Each number is 500 + 40 x the weight over its row's rms, rounded and kept within 0 to 999. Layers, rows and columns count from 0. Numbers have three digits each. The size before them is the row's rms in percent of the matrix's.

# layer 3 attention key, 640x448, rms 0.0514, rows 489-639, columns 224-279
105:445569529589517527469489491474519443464506507538505521494509472484448524525536507519618552510378538526567483465490517493508548536450481446503448455497563448581522530501
102:619500525433518501586507475439542507568532451474545511463540559538560376520475555494392531499507505524545460457491579506581482461524490449496512505464535519560459528532
098:469559503497513592411462518473536485512459501569464482524506539494445445543479476521512480540496579583444452558471477489544504511487554485498501513513474425450511573505
102:532427472471518448562462535487528487511537485561480506534523544465527530480552549451486515515542504484518468535553460553483501510513491486510508528514499517443494408495
098:481527446493521514502545544480439537457498483573469503563414491453526510514498523446490507531506573438535504471508552551467542493570524513483560489535532498475521466543
097:521539483531555475496524518551532492516553551538511524530512558469542478465479473469537445493458505426505536474471541474447424584485506412492491499530461540619452517541
105:460499492487503424469528465471536408592582447517551506452522470548523467533502558475507504537472557540521471473539496420536535473493465591449481470463487485488513519498
103:506483566466467464438513425502600451526486526468430496548432449404495486525464576462471536500442481504527544535551514415509484545491541472634493508449469575490591479558
110:517502424514522433512553519533477433519483499470585540471458502524479532489474494528436538528462505597451560461489546489495489558537499502450498444456539475519507434507
099:438529532511498529491514531471566400534496494471531463538540417498515519456469644441438487512503538510486468510493493554535548428520419493486445629447504468415512550566
103:494490476492512466517478445483531548562498517523443466524542513581555497555441460508513527500452496509429501441490549518482575584552546483506523538446428492535508402446
103:528490527511487514513495572498455535472495517485418452567498548492461501450545452455525483513454568529473494485547488510525509485491506496453493542481579470500544449513
103:479460433484461581539554460481521468492495500462512480433447575477469587555529430456476508457499597589448575445516539465448439496561485486495495486489454487514524482492
090:505519523501495581573613512485447473495567508488620469466469520518484520496473541547537457538431522571531455445511524437474506480514509543449514531519496470528496463506
102:503437529568480525417539548515507443497452515576461452506495495491517527572497479501501475560469515465515538475471530491601491474449461442475495467490499522438593521520
102:492515487475544522446490505516463387515466511480520471500526523526497484522529465530503491505504442476479446535439466501520402436474543449535490494526550568553523583450
102:478443531488537519536434464546510492485516485530441516439535394503525460518510496467492519555475452503525500440489478486440470484471421504542536467558470511558566460570
100:559495497553513553417492486432589520535483499555483539509538459444390427451508480541499535474462454492491455487486502544433451477499495504497498472474420499516483435485
103:541499560484536577512506554470501584452442601501438435564437498488510512453473556503530462565548496514482567526435534525465463453467434536529463481477460543543544516538
098:456484497456530577515511519467483519453456506508506495521503433456561418530510521621520501467536466574495452451443464455493497363472601461555505509507500465574505510517
107:506471521529510503522439487451511505455491476508505539511482561588498492495627446563544500556459452425460399474506511532424526433471400403534497516519520523534563506452
102:501520477465464448548422452508488570494570529575464508503435404524497462468476589574433486488581468491464456538487530553559495555504531536489558435533499508403430550513
105:499571533505492459474510526512577486522481456487503520511507483447577510546435508499615489511519491519441542514510490438454444446429468504470498515486501603550518532460
084:477445450495482504555417466446431502551587501527483492540510512537588468537443510491441582549550453467633513504478514444493481491520490516516536447493473560481522484472
099:476455457468543454521433537500450467507547503579490508524534496529533511450520485508524516483573480582564539512435567503551468584480472541477503508502537507485448521451
083:472431433483517534515493436424512480489483535426489439550571503486507495523532524450470484504571483467594533546459497521503488556480434576495534501508491535545446520424
081:541441536525462464482467476419558465528430492501499514451529435500461509528449516492554424480447480503504466484483522562497446576447529437471567499506546496447428483513
084:525474510505485508471452513536416520493568449530472478497454559492508597533434435428464506507527502515545501442489393506527530488444470460547509511521523532444501498477
088:438517449469601572519452454499477509466494518432551465477526460473455498491493558530465496498559488535562575442483499506488491540533486584515493431480437578475477504522
100:495437492525512575500487548532470462493547506491475493526529487513468476487481477517500538527467471467532511430462456431524431469489526536514516457514459450511429525564
095:515565582535453538554494489626417458468454472542483499496401475506518473502516490517572525564530469445536447523487485500499491505540445501524472597476587475521477477506
092:473468414530525499559539552572465424592534487494501468459481384471486454508496466542517503574447519509480479557496533494532530478482543419462482570506471591526502439475
084:486558532527495560553505502513503479529534495550432499511478555496444542556552461482513506496486446558497512526451445494546509514447530448517498429507469474410531514485
096:523497503452515528494519501534560496487426499447482452498563525402497456447565528497482519530535477513510452461477522525482520543500544468442426521485481556518488471532
088:457473476468477523444457450444523568469477494452567515556447523467552494423560466529546570525441468467540462531448489538505465497506543478520428451504513490455541458537
098:472496496441535516512433446487538502445475463552460528489529490489438439523533553529511524461513472541492525488573507492479389467597502569463505433542478494454467477517
091:558508477538523535512472520520526573540485491465537459506518449480500518478460447485494505516512542515493442536452465453568544500491540467531499525482485480611515496478
086:466563543472569528486503502490422558533465447524514427468482418553488518538506518537470501514558485553495537493414562421479550426518473486469504500530459545497509472534
094:454451549436586522498568548489505468520470467568558479481511531508475565513434429527560498513501440524501525576483487503495494525452493548556544501520512490472451476428
094:516512517481478423526523456481534519482566468496484479531501522566500461517498526491596446503492460604437512456468514535555518487529541478495480555508511549471537486535
094:507503479499487542467520534453414537525429510463507464448422515505559559531519461477527595467483484577439502483566486500414519444523549458557502423503507417492528451559
091:492458560491579486464536489470475490457502527491511479485469539507493472495493497530514548477452482576503544488513486495469474579526487532502446508496495486395462453450
091:598533507481441490517537493457572472469509511475529478510484491488534486527512423564487519497480443486469509534503512464541447503513480467501496460431443471520504508519
086:415465463455530500536535507521473423438544490493472503461528507547493544548536446497488480477506491512525544447482446456509582451397506490508452498528521442509462487458
094:490508503425500486484536495495479488558535533507544466471462505482515494519513454531491492480524550611469477518522534476463500474470547489541574511465528470464495520425
091:530549426479491472524502545478524460429544416425476495477485469502469508509439505563465452505459474509535424553572479504459544487493544513507491513553496472581517465550
089:564521496472488504526505551519494419516567429494441388459512481527473539451494480439532495458605536479498519453596531528475508531491449529530542484389516479585474544577
093:610516494459505543560472516475495493524480463497545392449505452518475553466460461433479499559515477534517501506501525466553558495552495479473519448450513478551521539472
090:526492528465456443502547492465517509474536521537506508516509491458525390529516443437511518485520544447505533504432500517453523497443483449470470521561435500503508484531
090:509555533562526513490512500550531415540443464452545508559512495523451515550444503498479433537543440498555571492491515518510494455540445502462470504525469482495531484487
096:488492464470464460503472517516447517504533529530450449502552480496533539553498494461472441495492440464481466503489515480450507485479531445574487498484471523465461576481
090:520569502516495520533549506548394524568495506481519482463417493481469550480508555454401445444411503491495498508478491519525460487523466502491514497529406518437574474524
086:514490486540508523483502547479445506467579424456517551466492494462471489482489492460515505499485541514488464571510565534527544553525506490508476469448477474525460557510
093:510480521480550547485530540499505570523520515490491501497512546473500505516461517438526476485451513503479510497588453455564428481543475563579533414508511518555507479478
093:497571495489576488460503507545548509537472454527552470582492460532569557494506479481454534525509484559498534468500508450456509418481451513481478494467502512477510441411
092:475452498510499516515501652527506466598587525533552557518519434477390505504464566500474488470535574536550512508505500541489551492517428484527508546554491476497513482454
095:516492532521530492468545442486439488548463509461535536505489491529465546484523513479488532442488542470529457478502512567497468436530551532529553586556460452512530425511
093:455524449525441440478591438435510566519433446473518525487508531465473544501474433578522474445518514506493484533457473500504494521540532509463444491520490468496496482536
095:491541518532531508434536523567511529521465528492538527487448463470438463519489459569507504530559443401579503541483500563500446484507470540480512501559463563500480523442
091:484487465437464470511486457517517537498522522528438461543475526532495430493466551505547493455491446399493448450574600474447453545490518409537481465449433541428440470498
090:558438438482455489524485461450483542538438466538478493477546496514462487514573495488492534505505510543511515523503442488459487517498512479537455413526523481509466484513
087:442506486492493556489503510490497499522469510537441509553458456478461437461492454517505525575527438450472483515448529519468444560565526532471481510552551448499565505570
092:479455413505483530528508548486497482448493489519454565457420485536567493506478540502530453474544471447506425579501522455527477480520479481515459471465554555462467553463
092:452499438462548518476512488472550553492491507484545420428467540542496530526509547582515544520516568530484565450550490485479535492477506445504481478473519584501459456591
098:510419495457470477529531512543435541439504517561524497527486563488524544492511411499462553548493510448471461543401484555475486443454491489466449489535529483583546478482
088:548515470556481482511514539508504455475484559482563494484500485529504520447429502494522517530428462501510535533540522508519545541489601563524515484451528512504530528585
097:481518550369521517587489449493570478442618535503458579498479549423463467459547455467574533485503529518433475483509497483520500504483461529410440486536509461482468519443
093:490465538553495518486448561508498542435538458482519579504427495510509495504499506467490535489500488545550450398470470477444556561577524505516530407512527415495508460591
096:500468504488464495521537543518564565453472528477510491531497423575498495551538501532438522410511399496510532501544539502538471527469475436493539573547504472485550467542
085:492516486529541443520471417497542475519492548499478460524531465509530486505451585487505466591578570380517467487531521496515486464509447509582532416531490489566504515519
091:524523514531501504525527370487463503530529480529497455555532561517522522341495493494506469501496489519444471506446481531497566477526547559538459453487477487538504485552
096:491492535563524498426514444491508486540485548520480535537439538544492462530498491459513439422497561509428480453475433507462453554535455529479458478484469547474485511540
091:492456522545492491475510511517506506558595495519462485476468512465507459557529397465533526402476477535502506470497494559475478441534442549571527486561491531431530491470
083:534527500436483458450510407513435481510549511509503466486525505455491522465456515507550555416494476607459503502504571522499502481491561509492516507493491461489483479581
086:490526479424450520518581523462484488500495498508536456490547555522508517473466506497399448467604434442446516526463527426478465510489514460503522497516516413460501474505
093:510552529446472520476498541491475566499471548542491509464479546494475484359548537532468518516434516513446513504492561610450582530505546542515504515472463513507488498510
092:503523563482514508559497469510504485484563559500503486485544587522472500470555505477530476483503511525489462507469483498535522539457485478502570504485524454457502506453
090:473529481534464472497617553492519496453444508479515484518564486512538483517533484457531400491529434494442522499519483507516516520447499506511442546516436485503573525497
093:451498466505506447542516456524502529578550510470482412458520544446521483424490522549536523455475582545589502565508529487528539539544514563548536527554469546527512515508
092:512553504514517487610532537504473522544503496490522431493439459541499445484509559451398486527467486465482483510510483486468475483527521493517474564556533511514483444462
089:519493474494454465479575490535507563486528559578497542479524483500571568453478539490524481572537481444527512573456559490491535386491559484518464467566554525489536504534
086:468487550553458505591519569516544416501553532469442561530520492491519522493524507431452529546511508530458516610436532459527518507483566535530473476501547523479560473481
092:483551444472463471521452556509512524482498553511517603515504529490505492485502499495531553456472542540583467478573511470493538407510569479473432531491591488513493494556
092:533454502477548520448466530490473475496438534462485509439449466554519486511393503484470546465497452478519529501617536494465438481538555537509484491446543528475532535395
090:483547469411497475444514489505555529512522475482458531450416562476504532474548468523585478510510482503501467490561539560480511473502500517488514441550462531434404451511
092:545521529516552512486446518437523608504532449510534539470476447576573545438541476494415466537546399469482489443572468504551514516489594571511501439542410466494568442477
091:493499550571495517480467477424505490445507606473534585502489502429556574547475564572484542552465510553493535544495509513484571489521424516511435497474468446478413512545
072:532482529527552587526575475503485533486478548530488516523478472453456470602584482540545535452502546502476507519520495489475531442531527493499530588518437481552499464478
075:531463524531456504527491484576539530542552479485423427497493454522488525459448479450503522455483423473513461504547566463530451510529535547492531447560520513527546389537
079:524553524500480525452483519483510511441476522484467546539535475558434501476543483428480468527541490540517486516470509463469455489539553497555530470514560511508488538429
079:502531529487515445491509483478445575472487530495525503547543456470465520462500527533472465499527506548522456493469511453451464474503518494549467525482502496440483484505
079:539568410492508499516541514485463537556567440511477523511491569618557463522504475545486511486464460506510449532536475486430440474523501543504529529457548501516514561496
078:510555409515584492491450525524514530522506538476511459475410565500515512546463498498569533514510494493515450498560432488479486527462434442391597498466470471539476452510
085:473495480538483514428497533450551498526443513484520487506568515469468590471489535476515510449483490519528513374509492465549519489480472476455458437547444539506512505525
078:482515581493441487479453486558526459503500475420482443493481486422503501554554518477504515572467504470560486563496494519519500516525575545494535464497450513500537464447
075:462415530428497447455494492486515540537465543449480525480481533493481521559494474500500512551430534529445528536501436540505520517511459499531499509486470499578507432469
089:517511496463460513454486503498520559523485524489524535549518544547449536519517467543487400493525437502511562497461502447504458622506531519442558474534491502509531513472
082:539459550506453525563537438503473472466481398526554498440545444508437447522494520543505498487523492471547481470494519496468481477511496527554488468485481486445500532463
080:405522462441455534484553452459544438476506426576515447459495518548484445538499523587561513393486545462505499515511498548498487370484473469522481569426530488547543537502
090:517483510510478501510458548499465575479446571489503524484430568489509486496542472434529504534500452514500526541529485475588449532549473537503499506533523498553483480508
080:510484511532462513457474522503584486581488521438491463537499432570463502515487598472456478472507499424586449442509470520446561552503506522507557501500425499468503547490
090:556471495479442457449489575407495473517526513462532528520467430570528490451515529543497520450429564520541510503541562489466505537509443446472523497513526471413517498475
096:558434536558527490413469515447528455504519584478450550524577512475586525452547502457431479533449461530478471424460502435472557573475443497514497429452493499462562454497
105:512459518522520481515448554497540509477457436488529566539514537546514524423507505466497483520429484514507527529504509410590464519494496478508476469540481572454520474479
082:633465501501455447505519544521535454473495538518467460530492574505498489498491449552470537526486495451502478431530505577456578425434414481540478473468556523467492506488
094:540548539511574506523504578534481494491575471549517478550508442505481539518607581495461580416426533511498443445426540534454545515445490493500535444480512506457501476509
086:514537482564486531512451528518525504505429508481491522503493493538505484498542449511502532575452512458507492558520478542542518555502486506546492439506569502441418435451
101:510494509554455511444475477498584517490562521441514511519518520554443536525494499502459485477454508487468488434501502414619495522527491550508508477521456569464454448504
085:492495431453490474461512523502471519457475488513535605522549484454505536426522581512522481552485418566500535423532533478457498578468451526411437479533548561478516481479
098:597478463510481436567558469433484528457546435513436496530559536517479474456480547605536509434511472466463469441420466544487457485510468487481563525537546517563519538504
101:482499520557495506517434507460561499551467536522452450511499484394502509511485527459508512531577362482495499465512527474444500467500446554546490493438486514484532446458
099:481532561495494514489508509611472550513551512505400473527479541494487501492447488473581504479551435554517522420498509506521460516434573513434509524536473517505543521590
098:558485549482513551494515482496507476514506456443531463500591522501536491503582578482546511504524505536476585479537533500545460494469541454492543456556468451578528515516
098:563549568510478511578477493484505431438468505549484440468442518498499544527489526530550577472524571457453505492489532530490562496495496477484582471499466527503522377521
100:474519501498535597468470480588468559543513422467485499518512484492524429510515496558430574527529474502490610557439550471548443565408499497479461471551488510504486517452
103:524471447465449452538489461477479452427507504484470474597466423424487500574499464560491508521422448454424525505381480532518441505437486561526503515553484498555517516519
098:492430512489535495526558428553469443487568494487489498523451468516444515417478518495460543506484508510448544446424454513419450492417549441545484457477445512482496520491
097:435547524471489496452457513506521525555469509483467483450532487465501456504529552500512453563518495567445508472524532493523461480493518477450457445520464517506489484505
098:552505478478539454393501555494557464486493548494560461494527450543506522474495562433562547436504570534492515516477480545523545559492488459527489545450525557520467594489
096:513453580485543504515434548498559514496508464574515541485450531546456452533445472463526547514423539481507482461494495540520527485427520490394510470516505519515436473574
097:513529492481471528464502543544547560505554490474565500532510508447488485539499456553535470484517494522493537488550518466489424431509538456434477529539521522495457521454
091:467545502475464482469461495533480506523602524516496498515509476432538505477483556517456539466595561586486487501459473404479509492559452478507540410547485470468451476492
095:543446434575511459556498503560477471444518516439519453549516506524451475556531466444500488508477582520524387476537531500405523534462516464501468454475474437495444468464
097:472466484536433506426435562519511491535513459480550562573525587545495516425544550467525541503469491536445452536548504536471520430519520543486468540546555466467458464523
113:460516487506550399492466466487501525503585528550499460508473482518452493520481566490578479558451529528434473429486400481510458479499476524608456526509559540489487515509
092:505549486542563487531522561479458470531480548460505505471459442459512516406455495469482522488525556439476500548468451498541496408471478580539471478461538532427447481461
094:535466471502464514564537524528514468521546508555482475484479435545530490456487499532543528429604459495505514483561461465580430533503547539451564523544453533512523494448
100:485434530479536506435518501537473513601474506574547490493525432452602458470458488525482459563455477420543531481504443496515476554504520486541505519447499522529511559544
097:522444433519493542563467469459502504452542529542479491536473563502542492527482532523489457479584506475476537491453528530565552556447521448477471515479539474565508495485
096:512458509444524530496477564516552524490448440540493459546533548482562575467486490488511517581510466481467493518595512460437470590518488482520493437464482521504491499445
103:511456526550462487489444475556509484493483525533546568563515591500541463561519557514502450542486428518498545554465550467569470530503552534549541560479558502448510511510
095:419494457532391443434506577548520470424544504537457441489484555482537551452490524483484490569613490542416480521405493495497503495475493509447446542524493590496515396416
102:402568515466538553537496482581472475486475566419522569510510465481480520463523468517518487525520442514501426453515491483508478512549545496515414476490461494525533537461
100:503461539543432430403521567494451464551483476442508504466456441597521505448529468519529499531566494466457550522455497595476488508546452532484528506458484475497474550454
098:533519502519453451524507527475452464447476538475491499504474580462488509456472505520463519431525528451470458529484526486563512465532533527486502586451434522543459453539
101:474508496496526465514555531511535484530465546398520523468506512520515513519573474505481581478538597478556508496494485471478527506499541398481590563563518423571462556493
093:506494583502480459513478466555518497530451506507500517474512477542566518481545552474544551487466515490468579447498420525459451473491454453428520468559536471487479521406
101:561528559494528495502457472464448439464455501482518516521415496489446515471553458505539440514440581504523511502479521500399458437548524496531464518503543449469503560494
103:445522456552482492525510477472480535470502518454553474613459562364537477518522516477489525451428521489478472438433490587461544466516441561455510494535499508475558507521
100:604463470485495457483534490456533480563508491503551496515513543535449550497539489493509426471528469481503559499478505476431567483427453552548513424505529533578471550467
107:457464499462513543531496520495486524527460583567458423539514462435471510498441601395589525516560460545527523541510504428504529531540574511511469538539458478485524517521
101:503423497487495484532453574532471480493466544484501475448555455571486474492589503533485485532516431539505459526466441558501551581439479480478452532573429517478464505540
097:530446455508462451538506552532578477517504458457564466527515533516453487555508507452501447516568527562541527588482574510493381446510567465461498453513517527434553533515
097:492537497605468520520446429454520571546520520541444601535471484448592477561524470514565495546615443573503500414485505445520517469520550551557517510521511483529534444518
100:457476576467538417537446451509558528512554475498473534571443480503583502532564472523516476489414570444498534503539530514437503462570503473491530500511523457561458540454
097:504516483498538538524534484529515490465540527471564507508500445518538469476555509490533555475452488461481474525560506505440494435488518460508518510503539447564483537560
092:497519516502499491550483474509470548557497608534489547495475447550517495490470443484576530513522527542558438515560427498472499478553507466503479554521481475489518474513
099:493567438492509567452472465490496543579460569483503529468532415498572457584544564532524495537508590527524448553558524521491491543555404475500492520491419509465455467449
093:556484506482520491583428535478569507444418521435472487479534485450398510607496527516487520490508462460507484506471449532523550531519506533413485516642458467444501498548
101:573463463480536534598470471446529513477530434506536528525472459504437476474496466498490378483404510510505475498530486547458481496414517565442490491557513545485510503469
098:538550504490528501487493453531464486455444472454512460479568504453486515489481513489486472514511569501396470534471497444531472508500465563552494444476530547540492546538